config.yaml
hidden_size: 128
head_dim: 64
vocab_size: 6437
positions: "alibi"
tie_word_embeddings: true
init: "uniform"
init_std_down: 0.0
optimizer: "soap_variant"
beta2: 0.95
weight_decay: 0.067
decay_fraction: 0.888
batch_tokens: 16384
max_seq_len: 384
doc_mask: true
dataset: "wikipedia_en"
Each number is 500 + 50 x the weight over the matrix's rms, rounded and kept within 0 to 999. Layers, rows and columns count from 0. Numbers have three digits each.

# v: layer 4 attention value, 128x128, rms 0.131, rows 43-63, columns 0-127
# o: layer 4 attention output (transposed), 128x128, rms 0.111, rows 43-63, columns 0-127
# q: layer 4 attention query, 128x128, rms 0.119, rows 64-95, columns 0-127
# k: layer 4 attention key, 128x128, rms 0.11, rows 64-94, columns 0-127
v43:582494381568483480469424640408523335548465500421452532606503440514534609479512440623515458504441457484483555499581429536549550379587488450586485436529461531424521587494470512586573406453517375548599446462463494489485492386519574383501458470482449529525554403571447521540407502471501424542555497505445520539535524513533527568506535483430562566473510542555554509425520545537537533437508
o43:404438535475557500441542403596565580541523509573488461455500523500542364463492549496507532399543519399458430518568549539528515687510503522470524522546593454596443514495519371532357409531495616485495604594588490493591534580437455491516417562479527533409431522445587404410580502468428601488486545507525463517516375519401502470527542592546427512465389463452506485514451451428441555488519
v44:512485535504356549479635548577440517379494548365465427539495484466492452505571542501458504441438535529404473457438543416493428563587400515498519506497512580524481496387536493456467549577538518633490610477506553482474349559521474581469507503466490448482520506434406508544531475587463584490447564460475402542497581530515446545426459532462401487448465508573513598649473554486527454593394
o44:482490398589579557545464521518435504535456483637519575425520598484503722481344429504499472577589424411503506466467497622474515422417554558515504542627444389522419603664517500500512493476411534442536437572446507396597583475526529544506494468472459518539444513472492453499425441459570406463623423418509489473547397460498540400518526539452459575536565570415486462475520507457552481412585
v45:478508455548460541485452539484528459511608464453554550583601446519561553446593420576463587569510476419533492566374598580581486488596429537483528553486537428434450455421453533552539429480489473514391408566511564511588589499531357406549513488513533565494592444468433500594489392577454525493480391447546508477471554388424547550434478361480560483583611559496502503456476546546508594532571
o45:465485556439542451583541450445546521439393577532507477430422589454478447472376500415557419429471538516573481523623497397588459448521518491532410371600468539603535518529540485462528490449392526483595562484585311473600492500505583555408455601444555510551536551456526514431571530502544503556645570507417512487509415485512350458442486623507447589450429523420518471601497552592543404560445
v46:488565377477573485520592454530408416524508464429441521522606455402508480487470498577419356466479367550552474506528498545504567500533526496492548456565555444503507627562355573537510435610440502399423492495491562467527586430456516468464539489512552414488475430642454645409429436548458440499544394552486495568491550475457537458619483499502465517460501474535399458469500415478430556364466
o46:585396646549481595505479511438426603479509465497547464520388381607535642520535466589649517445555647547448558469439496496462365553430515461564361481509515519580481410384522385471443610379504572572549466543481430512563445458477430481517444519515508544499537533456557400539524567508495548530502537446436513476482483439470493486439611608480477483511418467542585536488469459422535436490528
v47:497558579549547491596561463427509568432426537514496444500502492409429543421546474401554530613533484455530543526489466484615507476470533560590485574432522499466487434458500443574539453437436518439446439373503472534518525525625449546590431561501537512587492558397502405569491489460468458591517369459512464411585500526538477458509521522496510562472554511486474513537422589492447578500527
o47:514460461460421452418508469519607459517537433536536554512573552491552364544448673519390431448501513572531433533536485464465511544483459493450422481548498515552523544552607500495479545462553490428525406618567550447436542478450482496459566482521491534463532473485406611448509610520449643419449572537454497563462531422491459541407455461601488458484472504550519498474601472607531371473482
v48:426442611597516493475538498557621491497571460448471505477502532506446563511379572500480538498396510582421564428451502447402549500562643526598497489485532565468509504452617618530464577431470557436476518558466413578486477450584513604491500493472524382579410510450558509551607482443487563424516535516475483538525526483444486453451572582591334483368478458497464500506507509428513506428493
o48:544559423407534418424483407429350502503529555528477501519564547497595509481570473472522498549575471480547465489458490587658465544357389405440476504555456452494463536571398365466488471546543475518553480435501634462519584518569416479481543501596401537500594585454390487553499555548499491467503502424520448428518545489593470544585423490511579548542487490499550506488457484570452488594531
v49:583658432512463590455561431459497526481454525399452424449581544600364581502488544485487496511549528464491522442474494493539557564556477507496493367488469552451446489459440562472481572523555531442537467518511452470423467443551464607425449496517456475447484501462524447505541631437518566477518500525547528491491481434519445420476496509414513512559512480496333461571595487450441473601518
o49:449438597485478483659456490538542434529477476614566495476494541433604458511509471460503532548411405563485459522443553517446495483455441517417511580507504431514587552544579504516547454448424560505509508477435516509506508487470470497555482486430527461564412479479455515577450442542488469555497462504458414421504498494527553636528437515546482561373491510577556494454484604566542516358486
v50:519462488446468603458522469575438447564548474477453526509467365460450516560518486555507517485513537558518473527433577552517493511549380552564556500566557536445541505477488452619480453607535456505480493627535358604548456559485462517444615537498499410489458521495472508532444451507501583493446501507481511529438599446541587467450441413522495562373542496581438488545382539479427391483494
o50:506500499464574429523419518491420618497524477517588523481477544614531519462468480514516403576526500475497659480433504482531482445465572378427441425473431456565387525495557511468634559297454550520442519378536659508492493438558548475468467479511498573467473451509515483513558400530592466526555568528464485585535338454419463547513555607533448531599453467479453443477542517456517529513535
v51:480588408527487450452442563542563488423538451509470514464500526460509562469571523544585543515457493532471587441626525555493499525613569375603448589533474478541486550550529493460518559384540479530588527522484497389432415433469468448561520509393477467497483497537487466414435573451500409609417494567499560559554466348466500451498477473462483415497485508513578504574453548511512503452572
o51:480393560512472502554496449479434455560601582410484516456446366488560463497405584486338461461614471462563419586524557526499573560433411615456627431518515521428509562431457480486474382492503453382478602445529453571600590542375556454536480436537517544486553490516594579589621533412440536413571491494514402438456579598430537459597475650537459505485443505559469529493505428457515607554376
v52:524545363513484506465544498499483525481484475488471485486488574519503529499548419483452558542561490387564552474563547498515585530581477450493516450512511558518456537515558546413544461459498510515479501616476530415461498491503475472446517416490478443458473478581440552421392553505494458518562579574566514583437551426511446457475490401552525457508462512538421483478474504563485569466531
o52:531510583516496491528434414481492531556449527464497515442434428457483535631499478503514433396453542490433492537451535573509438474487507533548471501544466494510530553483508494573539517584519471488508544475534488613467533403486579562557461493491482487429465431522470460541539494449571512544528396547424518394539458529496585518524507573407478567509475487512475551449517440410536562526449
v53:489483522525467491476536533605505367476570591438529526576435509558610437509568516484568495414499438552511438572503523538451502498451518454508460515493547457450548470627437436615544472559487574490595483423546544447514515432488480498525396532436415498478409562513541435475499510543440412432631585424393449463418487613507558524524481589543525422479491522538452526588552393506570435458630
o53:418542488416533527494562537463451619535529390516419500408543516461516669389485496540443526473519493439470458455498607435485579525449394541456550520501540505561329591357642481421495457416537487521458517492455419550470526547481495430491545425699528507483574502472484573549584489527544413575353412522612585590601467389468461471518570468466457520534533633493558513546377606464400522568417
v54:468508522491548525476482584497532495479492497432456508400443507598439448432484469450648515541566475468516413445541483407610437505466512539550478526398455516458464429514557405510540422468482505548551608423556432533501457558532537636494406542549520524505455569421573418615630560507535441392520509442591368436541522620612482455462490520512557600505394502499494512541471514490602520554509
o54:568536502433435394594524457538554465553519573649573528585522544454489496435507598462320527528409524468459506554416440520341628524522527450453573561590513573528427625527594549548428616541526457465446399473433578400437492513512430413482638456480467394585575500558490587338383471429450489512456566560446552586422458410436491673649536454473413471413621544521476484499504447535414448471441
v55:610537498493502503495435533481400484535461413458490513515588509418520431454569448501474391539559437433490563519581569515524534460585513557431549554555503499600470597448488477568455450599524453481468461508493352464595507502518505464448429455552430488566495422565527524532400491441542443469453406459480489417525561553517444632513455511537433587503547502531655430451545514520520593414470
o55:368512599569515578493538481471551476488570559551536498547415427515540458454469525578526431462459585508564474540513397551447476593487493507545399509486559426475528457554508491505537581458548596546514566482476558479450434510474525491515468493424443620464533516449523400404547469547532566520533504546495537568547504524478562394474475548390618525408406505532350444506436344525509495542442
v56:492478525380532477509420470523444520425542482563562505521529427409461484664554516457532395443509421652465446543502386491524421447522559529514538536502633407493520434544561482472449497527453456605459501675562451513438573625479375510472460555400468468447505398613573523520528473469529590533456470455449452435573394425371493607638532589491534531542569439440614548482573523515611480513565
o56:498505508524510447466571471423481497461568517403496518519486603523431438380522510487550629442531550474526550467470656441501605584541523464444488447513419610554575557524439620556453542446526588431491518436382523434491484382576464534574463473489511603500543607424522510451470543496451467553484658475570491551423543605570504310316505440485532483409506465550417430480510565523449561449351
v57:495447408519606500430577491503445440439533527400408486560489498480443512522497465575432464543450456497521518458492572363427517546589459369602438464550544481538480487521613495400526552501496525528473627527405576440349422450467408595541521450486578420553539493584382635357484519435501462579526497479457530562621570524424473511525518586490532468584399463626544523543474522500507457437414
o57:585523595512489475505481492538492573494506441477551582394480544529541518539512461462502593473655537488392419438548525634492444525400482628376484499569433561434534578536351546505480512541494469466507328366597402534530546474466536397576474489428484447455363527517600461688502510511486582494512440519556455487454497393568543470445549528382397570396554569389512529461510378438518575509634
v58:469432481583474496511472508503468483510555514506501487547600604537495516419514518536520516596510548459388497475417487530483466502537557477395447442574585547552388390407472562482612640467567590393421432424509521486512490362573411550526519474549400461509645512465506626535476498447413527489505422402546486545457570458448467530399537527512469381530528532575622317582638446532520431463479
o58:478536564513533577481472427578516551427553517405489491482363614473541503558479501409461512546634392598644425514547564453599377418392338578640527443353523530566633617559575455451389455503431420553568521535534427512426531527450480479489498453529479539505488497503498472469525549622537469482503505547483486378567561451539518396598339409417578597535585482464414589594392549482385471536479
v59:504597346465528498540445581445518523418476417538442414536512580456476468492544482611525478454486425605539514526599510570481496445551505452526403528537481538475562632536454545405510536524524423518466549611546547466455483528474502511559524497457467438451477454546517486469498622520488485545572530487436473536579463404484591531562528418446412500546523421458525535448525510535590541494548
o59:561531582606584515471513462491377465534612555410478497489452397477383546559477480452505497503547499383504448533530477500524551549448509601434702462536548469579445464454549548502455447512519640507558474525456519566532496457560528441491443504385531489528473469491476475453475490501452516493521506515568523394469520619387499455521539570491541459424509516608453464548573470477489477422426
v60:456410476503452537551435500586489422420481355420428474559493583584521396424529531526466565508432481505574536415534513389511442532548480482499561505485552491549427551497412457456525493512454474520526521479546408513642507491554431428478611509637471481523562489445495426591495460503502505488526451504654468454481454412548520513377490506581522584544479422578425540571448512516604537453550
o60:521579483454538453473495509407536517534555568482512514506439431484476593540494435442534352595461494450571461511504497504568478420448527399444496506517505550520536423444655484482534521509477482514511487523433602451473535576498539516476497534502499473507375525540498571509538509423460565481571592536374501584451574524513512452513540457382465526515498564565571478471492552442379467583459
v61:576521360452489598526592535446446394564417535495442512476598495474499478459531475470483490518545376486551492587554569484491490531484399469398517502458479523526527535484403579554541428531437534490581439466642560470527482408486523435450513487564490490523483540588508493439505547509421466549554425475513401549345568515554540470561473490466559549483479450574454452531502465490515480504474
o61:457440623551450525525489532495536623499538427505535483577465442511423505587533547611554452492468523531445531441460488478525538475587566510566484449607504446567437491425503434451519563442455570564530436483495460376465419509485480516490526471551566361438505456498513547488567399442508479469516545574433490508626521460409543527511492495585421484488427531539502530517518503461442472378533
v62:520560491464385568502510439523517563441507415519509489506538431509482438449556564498473457392479481540482432581483489426585517469509426459398507525444482451509457583419551546469504535479561530467526565535583481518625557479488439371437513566590452443486477404452516426595463484468541619526513431522611420523523480444575408503499359371516451502453549533481575586590496477522510425504520
o62:429435436510563532620474568385467462504550571480504491540499566451471636464432434517506382558492478423495541400537514485487523488549576549588538504543500491472508502528520423569539529597421522500462411539456533435459472501477489590488492520499573551465489581455497503380545453501455433429503533507389506499455510570493626471507480572473529492547458399551493458392477553584564514504430
v63:510540565484528531501440441470545404565501501530490441597547485586507557470488488516488513505377485517524499441538561514560486437485542425439417449537488609471472496402526559579599461439494525428464424453453622529516551446475478501539500491496470485490554485544631459603499460444532484450600454503482429452493485520471493550472471459422509545495551621552482345435562503425533315410533
o63:462493460497497506553605498569504637506532543420491571410448512422550474384534473452514451556599493461489402571518497447401514477448423506549492518470470437508518455507537395497415512530455532548605495510503444500457490592508533448513487495514472478499493483445374670417493540529496539560342609499453504501481480527458446541474522492524511465510455415463538543629457518603535669459505
q64:510593459557485453460550456412510480504533554527469470517504494503499478465483500426574479505532521553443516586479476474511569504420520529462574500484427520453494518609499456526486481383492465449521503476490468473474536568585522504559576529438435504565496494511433525485554464530527399543556512477479532487483428495466416588539511484527410527502500494516536522552444524475488485519529
k64:504409482444491365554550441479519576525453428474514542477470483505397515501491516413545456523495552504520544588489442563517517513458453415500437527557458535446458467517512431520452545524445526544531441492502458577459569516493497529459499364529405446505506527482458586554530549542528497517550535565563548550387443581546523590573530455572426593568499487558533413589558424541501563553477
q65:514402476474507540594573461493519466528519472441344632520390526410687540390420420434515428578540624493516552459470467529475441520483555420506428482431567460491543532569461417621503431561386439450527442534526440542484512468526478416438504465587498517484521490608494567590513607488504539471401534505500472512419517534599443481526426517443494564536542448604456520597436460436560577516542
k65:496415449528511418526457480442503547440498522492430595535450559523469573377585573526553470533529511528561586522470526495511453472476493488383492414517488499508428527527620400532559490474512574685511409520480456503544481568539417474482434526571428503497485576463534482519609570495669413505509574611497497608540430509506442458464553491346484553548485592478438424453476447520463556551465
q66:535510541554532467549539498429466506587491521480510489492520489519430527529480436501516594530514461524398482556539488456527536585498459624529494571584438534448477483547514633416588588546572523498604447468402590485446455556421465597506578476473506534495540541389439457538554532532536493411516465469402498501527581394463621538470406566389569555445413547402544468371575427457518498506501
k66:468443523574566581569564534467506450590519458534540510401550474556517440546409461532489586504476434445539476525510495613464500557467533565614570521512528509444487580549409552470560500478406412404578537440492485509422484506391522556540500573417449571498483502479468533585450487536459585479588476443509542504452621477558552522541481544534531483576474494512387573519456476384546462411611
q67:429331436486469562504455473510527514468440493445528490513441475505694469467528537556481500578484465507547554439490423452419421443640580445470440450280515495447547345476565428472445363510499392577444457524457504535556404487538472435408580546510453451512555492571572562476445539415577646562399532571449431529487580561638525632562320546637575559483572424473442518417442520468448495509443
k67:365511505532485407493424558572466588429429590482548512600471496550386588461607591509565444570556490533577485501538526472569415449563554351468501502514493488550608424502573419539479486535494399534433460498527416468516414606529389551610461551489534414500630564476507569389580494583531498505466538453449559524593439612529433625501532402476389645536471449380495471576528461551557558571394
q68:447617529455547403456410493568646479411430601471476429549612425499335379488590550523532502389484475520473320502477578400597622453515428547428585466517452471644577520541478453486448487475504556503488479493457558532552548501413477460628461488433482499570512561486487493457560465583433411524628474508436549376572445499458502415423581607564489432449350394492617468537536514586417554516465
k68:542514530479521639465528575628558374422554578497495434517532461440584385539461409497465403485493465500475471510636458410468617544525473493477498567461432464515548516446426489443478546505488530393538562595478524561593459458598663499413443486414492483507455488492523442520368381467387624485526409483458469482568501531452510440460515568607602329409406434628658533509439518493438452494576
q69:462421555441527536518464423501619475541531475534488586585376512592437394537597501557536551515547527604542642483419542640590445483420547471509375511394428503450495508467555527496606478455541524602542423526498512540512603402425491518537531498461414451427439563486445535502524515529480430450550574518406485584458571511469538511423434498375470540568502491499503560513589442474441546562469
k69:511494450501418507531455487469521508537677613466484565435570523515598517377548508475530432565483510578538575492528545405416319486507581498517413425513579441345485360468476460511545628445491416563486530420560452476429474478522514539534440532506533525593388433444453412461402540614544460528538546444442466477478555480458430460482424513486528466477561591544512598471551453418585431457546
q70:508526564558541477487493463416486483503575515460369562452499543493431553479510471454576483492518584450439437437496604502522466465454391601552477477511523449592603606543442425484506501577488487380561399503505437548503480494463512539451496387482521465430522514500516509496457572532472481460482442561473512424470577424573415371476574551403523420564535446613550430604419432545540501505569
k70:550457497526456520480542470459452503461556605518346521405375554568513467500586350540562418504505521480593519504551488539469502471498408540558462449560550555415403546504416428464441460526452576583515469464538391595569481427517520492457504457496436536418402495505536507624456507527619587476534374581493453486570363449584563458482499572413632419508505512624460511453445445471457554509475
q71:532384453493529497531467566510466480552556526483493450549475515537567442469441524539543482498627477451502455500544545451413558523556500442550573336401467532369454407559475473485497462490549484539455490512464585518523411465457493530452455503435444554530479508487598482516463481457499586600409410560489496560533550541509609530468547464550606485479533446505514415454365533504511544414524
k71:475480492533441355491606438463449548487470526468487517554472464515433568435558514493498632535544531408557406499459475504485590500514527337500598576495517483506527420483490410605437471533537552459464524475500526507532367582495482462585509553508467528516588583540471501423531455468510506642512470536463572503514467558549496478534480424467398545521384385433522429525512586437494623460416
q72:502366441468597567558495503507515425514495510491466544502347502519561480445496467596502500604599514510521493449509455592545488543525613347536482468404587519499443492418458426572494458519443384515437528606517511637570441456458466448506536516544396534558492524553654521466466575461497619503448563520472428561439560545496580510434438556432556543489458524587493498515415518503561614488491
k72:522535424472533506474513530479553491462516577529401521554605464514495567317568550522554498523530434492537530481507487447524542485550605477469574434422577465522487473487445400526554476452512539473442485502493534464592354548519470514616433590500499558501560605581603452414546483519510478596475565429470472462528517533399413465401497576411524474455499499348463488518467522472455527529481
q73:490524375442437455420470501647516486492571454520540582565508523530559529484453534422496466535474498527527523519423468452391521496427527461528499502359502476392510481606514617554518418492582441516496417481532529549462545525520449459436533539606485473432535550463431638550549491487536497499488602479479499466496549476519525571520378506526522642524539436496440466493473532478427444612549
k73:481483368412526432515489561627498514503501471383579492559525542531445488396544627493517467643477441544517518519416485476505522471430470492440546477504493440504580478581549596536535545491486379576575515568515394481454553474534551437433538610569512445548506573467369497434502627513523365489462584421483506566562569512659484499475426374437500520498502544411483522545519553537533426501550
q74:483477525527490465503499430513499500483391601392547497487550430426441477449517532589528519559597406498492502468398516453588502450502563544346598431534467506514541491492545503515524408420459412520591489552433532502530412548590505455439479458421439541672576457526480590464482472624552410463575627448464613494498519528509416465507569593626415600505466395469509440492521428437415545669507
k74:468444476544536435588526576629560484500410593512520535487480466628527487467480489428412400486577472528458506488579448422511473485540465414540404549473325472478551472546407465503509568476440428471516485533404606505600506484626531579537407407493496463547540530435548425527473536553579519455552545581513457505529422697591513550534529549571542508410499405554500498473507470545546537521426
q75:486396477500530562500494550462523502531457360604587605388296463622581477456415482569544546662553606505484490441533475591487363488518467364572416474424594544535468425456520487476495436421375436518506527523544429416477550402478445455400511471487387452538447563597593515416444543429581608529480595478497434590369590412520455552496505454512609655519543549564361469537473428561671477420542
k75:498591471584458495396552496486536547570455548575483503467562549509576574357618562430634645503616528547467437485467396498404421528477636464563434473492568459592433492503464524517547437423421428580517533480572454419573390537535337452556471567555568622448537535536491516424535488567480410603527631490427435413455441371349440504411438469480500576486587458379469591491477481457583463421462
q76:411365445429486525591461450566410430457523529499396468378508571433627420611489415478382498528468505413645536458485450585449376547631472443610406483496535527587543529438528479601567490629517516394458504486596472449532581397581488558525503497453545510457412482537555551559370463517388514391443470493602502542443530570564552443491538520440501477590542528554390542449551601569593589454542
k76:506592493567460452506478519445535342436550578496443502568562564458547548500535474529414459491508507471579493437437524523470445570490602584406582479480604530478461564507566555514519454518500552495345439554482610413514452523532477513574559517529493493475421450502567324481545458571546481373490518497472498394539364444446530580387432549371572457428619663543459535452596538500385566562588
q77:507592551539527393474561459487513579441451530434585501639598443466457537505547512490508437444489425504456581494443531455514509488488477472415587449479464503385504435561562504472551503391512519529499530461431588467438523640527564558455438509496460490572552343478386524502600493444550432489548479481470512550512412599464466555566520412616358509464509471396581574509604499492471552529540
k77:470482515480592483552494475586474547438396445495574484556427548472551476552367512468480509490567444481462507564489491467488438444499539459403482618455374434427548513528572594456462585543535514533484513489510552459427582516551519544490511507458488396541548489467516524447456497484465506516552423496524536587470503638566510476550595405660474546609567506533555439438512502560559552443512
q78:559502482532508483512487492417480508462471557500483470465449428397433487458509478492611501539503611515482535561469430494596506540556537503483430480520509526567512630386444399537522504429417485462497489438515439489460428593543508449579530493463495479524509527560486556470493488465518532439537440459468513478467435399518386531542536567539380537648524494603462538538461447578607472489620
k78:448474489498552413545565498456562572542449517545509499495467476533477555486575480393589465429509561463486539559546461511533486566537524504539425501585448612467463492468543440419501491477417561518509478525489447534522553545509409545458535380504452487442396565511516562563542515503657547557563494587567505481451335488444499588593556617505428567558480523552505441543598423557536540559533
q79:389472530501588537567586573553546457507493510482455518533498520442478479413501502509533478562549513580471469462516513457548562359449466592363454554528426515519477537505479494389514459430343503508524486573421512525451480451496490434455488411483500402499574475505364542441455481511552455488485552564497572469387490478452363527487459427530478506596595527509437576651487501508527425471499
k79:477504519521494483511516547507561527539561433610485510456432437558550561538477542548576459511512492611423571397657472489441434435523434524542400548550365520489444511460529528529522557451430495581542506508532407512492531486531407489363493430459546432548509483508457597580552559516586479492598506547530500480574531476489510530582423378563501561527456434585438432613487474523553538493479
q80:513506505423585599478503558526643505500465494496516569578489591557360449482544496503486493556616530510421489396519478568499536496502489478523460594535519430461485499567446515524519493464438442559480539629501512538510419483402447458466399436583466479494505530563548481405525499438501501439451547494451495557429542488441569558386458487439443518503450595524412543565532437407463465487464
k80:449563476490523570431482536584601492527591510603506553517509489430536458358419561581479507544443403539432540467568499452466516483516567518571544493474531377508421493496477516527472458529458500535488575439484498434509503490513489433490475615533523492523582458587568476471524513482476487469512532459491462540562513512411472399462472589491485415362478502442393519473455562440505403513515
q81:453575549592659463356424491542602505472612575502475509602488425547310472546527565497532590500507392583451573420499553519534527490441507586479447509446461457436524453446591589433542484482540486573547411585435422442643455410540559511458406499441495402464546433488488501366527528592555443439562539429401514448568491445417438397472402532447544430503550500492536439560525484515454456563533
k81:494531434556461423452507529583483564542615637573409487405380555581421405531578369509531385634501544498520543480551521470429417387575516565560473475497514554380488484500525487473516462432560452416549450434485337506524563401516556643506428423440490497500488412569437558429389498533597413481603553508528506457604488497542478485602448468571598495452543520505536563514556419520547497552576
q82:429532581437575544528549581519625489556511409501502602566393479498428580614611455525474582457486520426510418367526463527483537466521519540519527468430443541390491531481531504498563496455474536532537555571407575548444520490404543428439502592447501540452525514602471501566497482447510495460493400553564507573506524428422582431419584485389565487528482501501471483487405476417543480375496
k82:514522482584496593425455518501424464573520419438445498509538546477620526513584449572532575465494557531454491521578460463381479539593508502545589478521589479506451522444444465508473533424408504521493633444428461489450481412522500454571438566474522542528484533591483470520534405484500421494526544541533535441506530439387549484521520430436499457579452540490443541413378578389570472422545
q83:610584535537379411549476451445394615517507585486495550518490428479475463545552530549555494392456567502562563555472503445567475551406531497462510482513476582556533498498559531560485539449506580469581492377592470535496505544495492496552540653519585559534497528536446511560536502540500444479596516446467444490538461520537395499598476471482365409571497481432533527395523422484516514539579
k83:576494505494438456536480471415419498463443515422569436518483535504554560681490504426481452362560577496428520581460579471490440559488512422523458463420529626541524408469508480396542528507522509583547410475557540516484524586535515527541479449433566554557469476481495481557396487476533562565547532533475408588414542473512492438509559544556439471534535590485532496499469452556540382508589
q84:412436524485511642569456423481509489521491520521488521415449632513625456543456427423480529468469614519518456512457433559484435526525458538672383519478493451643509559488532444600561430556467552563483493436570424380551582449408496540509548475517606409372424610536506468548484603478387589551450464533472401460410542402570474485497433558378537473558559462593437542544515519415518420361446
k84:490471600588449539473442521524515452488654515497525538487422546439483503511550490478638470507371591537490534482538587589504422526447496547540497365597628547522449468506541485426534445564481534559522510476522435497464397476482425438426524546619441575465401529502510467510588548564486517388482511413431492468478443293446440518392441457464375530593474558587440594522547375438506453517483
q85:489534482520460473403464399430491564486453461548519453427520459460582555442415443343516559534440551511444410578541424482515428606519444570526512533530503416576585481507480551559484464578481559470554489411508456381459524609494523548550538501501533474490444588457430460427554443525559489504491483437488428453458464399488429502529525565482534523505542530538456452501535469476515470446501
k85:444462539543549640491486459502541498555393452481515537439424546490430423515435487495543483520452556476513486496528408569555519579400502526550558506589580536464495530555570493416568446429428503482517558496507496508474544459406470516380515451542400508408415523480484588510473492549498473447535516462525574489492410424521535559507487518533451601586480421537462564526568397436523496514574
q86:572577539569388394462542434403398543498478477477612531410536461487517558527443569471534493513320515537495592561406481492552456518512511546460536460533476531516474525475504520605446480481521403485562550407597485362527541536616506539513537547577588521600492544442482454561546556475541503521500659444507512571528392398566325467617576478550446518551483485507514426457525452458530393559544
k86:534422479466536464503486492509483603519422517415639514486521567473456489598526507378483502470520581472480531550383501510492493468548461493550434446474484590493558486592450530461560489517501539563515399501487469530479567443550449549446534455587559505466511463447496499486514557584507476465527535576526465553361494496618520558516586554558471544558515486455468440454453436579507472578384
q87:444511442457541441481410434521397525438479535454467427444584426431556489476599500499484569534360507511505489599405431495487506462585512534506429491433505511554572456447549522554516420584535424493588487514591432497569505604541493530617439497460566476521571561521476453527455482524482441440576581468561414455563453444470417482531482550493481495462417467429534457462459549495609459579507
k87:511536488499583407483490520459522465421439595444510440573544587532406462547508387495482414470530521475571486452503365414572479535531566553497549504439527632512505564535471469461478460397451466446467417572502449504556460441559623517396524508465404483492487498497546481512509519570543497449524519471468576496505453479557498612523603588582509413552559477496484549507544468534476495577627
q88:540455514513566445491435507506410542507514501414515468491525369438616556429521516561549525487451499505499586537409435361548510479593555526450503369440489447506549531462520396601468382431539435524559509537586446539534404543583443436465474541531571447552601519581481575538539497510526578492558432480459512520530480408521400453512539595568423507554436460486496460438392411444622485612558
k88:449536501545548389526503548494451639442441603355539494538396496502407481494633446470556481524594633481452484514512460411594489523605530507492455543416493619523511465478484437511486496501468489580556490536468442562559481547568468527532473470565511516400551615500542474472505575449608417509529458566454500456492386552536458505571638610520509493536394468424420519483467400512588533569528
q89:467511540392444481477529483574625476465472557496411496504471566492426321530489550419477477575561495501503414485559465437481497531671530513414536486519420487510582561607521478519577488564431476426470491537443447374496451446475625484488367520545421562588518538521545453424503479443451443448351512485530592562572484484492562552440518484503431490500468537518474506475536489533453563485461
k89:378490521513486456546488434493591461515453539622533530533538538486479430439457474397395367535507517457567533461544480495518530546563523504515527545603469465451506530461587443519443414503496619447440453519461526426527527512499502450488498426507446455490432521476504569499597408442538492419559580575529529666499337583535475502576529515454383491486443459575456371485544541521430570642424
q90:503494544489484439486511435455421510410458493442540479469573430420482421434583521532532577524468411519545503532489510512550480469501558477306589488587390529499536542499531478531446452443470462457467640535517535419562470564602529507540408479448462552639509521502460555485557373532467405485568566486587472527471461516428421495505665448578411472481429537455534477475495499453499539608460
k90:507608491488539457527483486502541496443362488457505537527570541503492437549433452429476463482577490428421509502615423431589591508544478499471445561442395582474484486526407491472467525482537495473481475511423675525608594507528560483465500443514562455555523490492612517491473463481473456539573543557491507477467491664539502498516530558615546489407502389512474421456521561485453497532495
q91:550573556537512406464412468513466572447470493463549516562585474450407549500554552437552496383473488535485486573472542473593520475440433494457506437590466517570533573512528481507468468512596443468511518486571441402562559575537474553449436471466517479497498530487400487504602469512427419507619544489494504423503463367515425434485627487523443391531487502515440452478495484490447482547490
k91:563534471502507565520485569562544516372514564438559509512443540526529406547526388442486437539486520445435464515533493463520542426500464561496394507495445588538553465522390560441465546572521469576576516482487585518538569482627587444388535488535524525459502467555514426459384517496369482497510450543563441421466534511566519416492461593569550367443542519523483551480464462489463413478461
q92:608515529534517360479487443375411556470516502439560515557617464413477545430429538464595511464461496525480572586460500451580519514508478479449578365597416526448580550520494444483462512504520429470585584460522468398471470621618522535416427491529496510599467504441417543495597487417493451460544549419481508554476418432476376494535650518583391469543462535545463468450520469523548546596513
k92:521538463461574433553560516439516616429397528423607547469425530535430421461409459378474493548595516405500485557507446478540523451531524525447458524471420571477556446553482477504497554562514507567516507452518593501495572539515408478462525437593511484432550483504545511411471491475479471518570430649573519511456430605643546456533592606555538471510453459484451405403424462576462549464482
q93:558531440464508483536589606526563459489627405556373537556500566450485472573422566548446497496546485539474580530570452426493544534466431590610471550554479478378542543453474453474445519470511485542455517559496414512451517522473455527404481489593456469413513538499530498522504500449479481393499394479501521581608541452474634556426375551448523460406456682478507498428536512547485601490587
k93:473557454458519589475532553425437609522521433504491496480569529472475488356425615545479619492462506502468525507532498432506521514559480632484599512464520445507469565527546546580466400555497514472517535446552373539411578483374442486578561449563477477456556565486440650520516445444489442403541510564582494513507538528496444400638466593431460454416527597461351493540520452540440498545579
q94:413564483465474558527467513496531518482441485483473467380565490487522525554566405583507513499456523454511518418536486494428423424527527563526426564548566465532535547430437488582483551482405496481521446534522430534403457472494511432641552430465526400440442486571528548555372523558527462463501407526495514476564520470556512513525486578496500600501500456480550562548500476540538475467582
k94:543509500595513543394484542543481397559544475519461434502553524525579549545532535587524541357532480581431504506539499483519435608458450530579458516437496404487480598459511484386468482415363555458508488556445439488470557476468535547502507451445480382413399470432578541663484481523650606390467451532434529461581491393399506599518518495542445525429541542626531637471477469535502491553555
q95:500441574519497557490470499552455546457446447439470530448363437477547589380424484546623415487510537375478429521583559366515344506571456394416534448535608514573694412462473432496398453508477439472536457443459566560529480488537448405412483475586466443532451436528477510477483536508554561562441470585470373486442608492582422417551506523557527490481557452560508527602401500484507572554618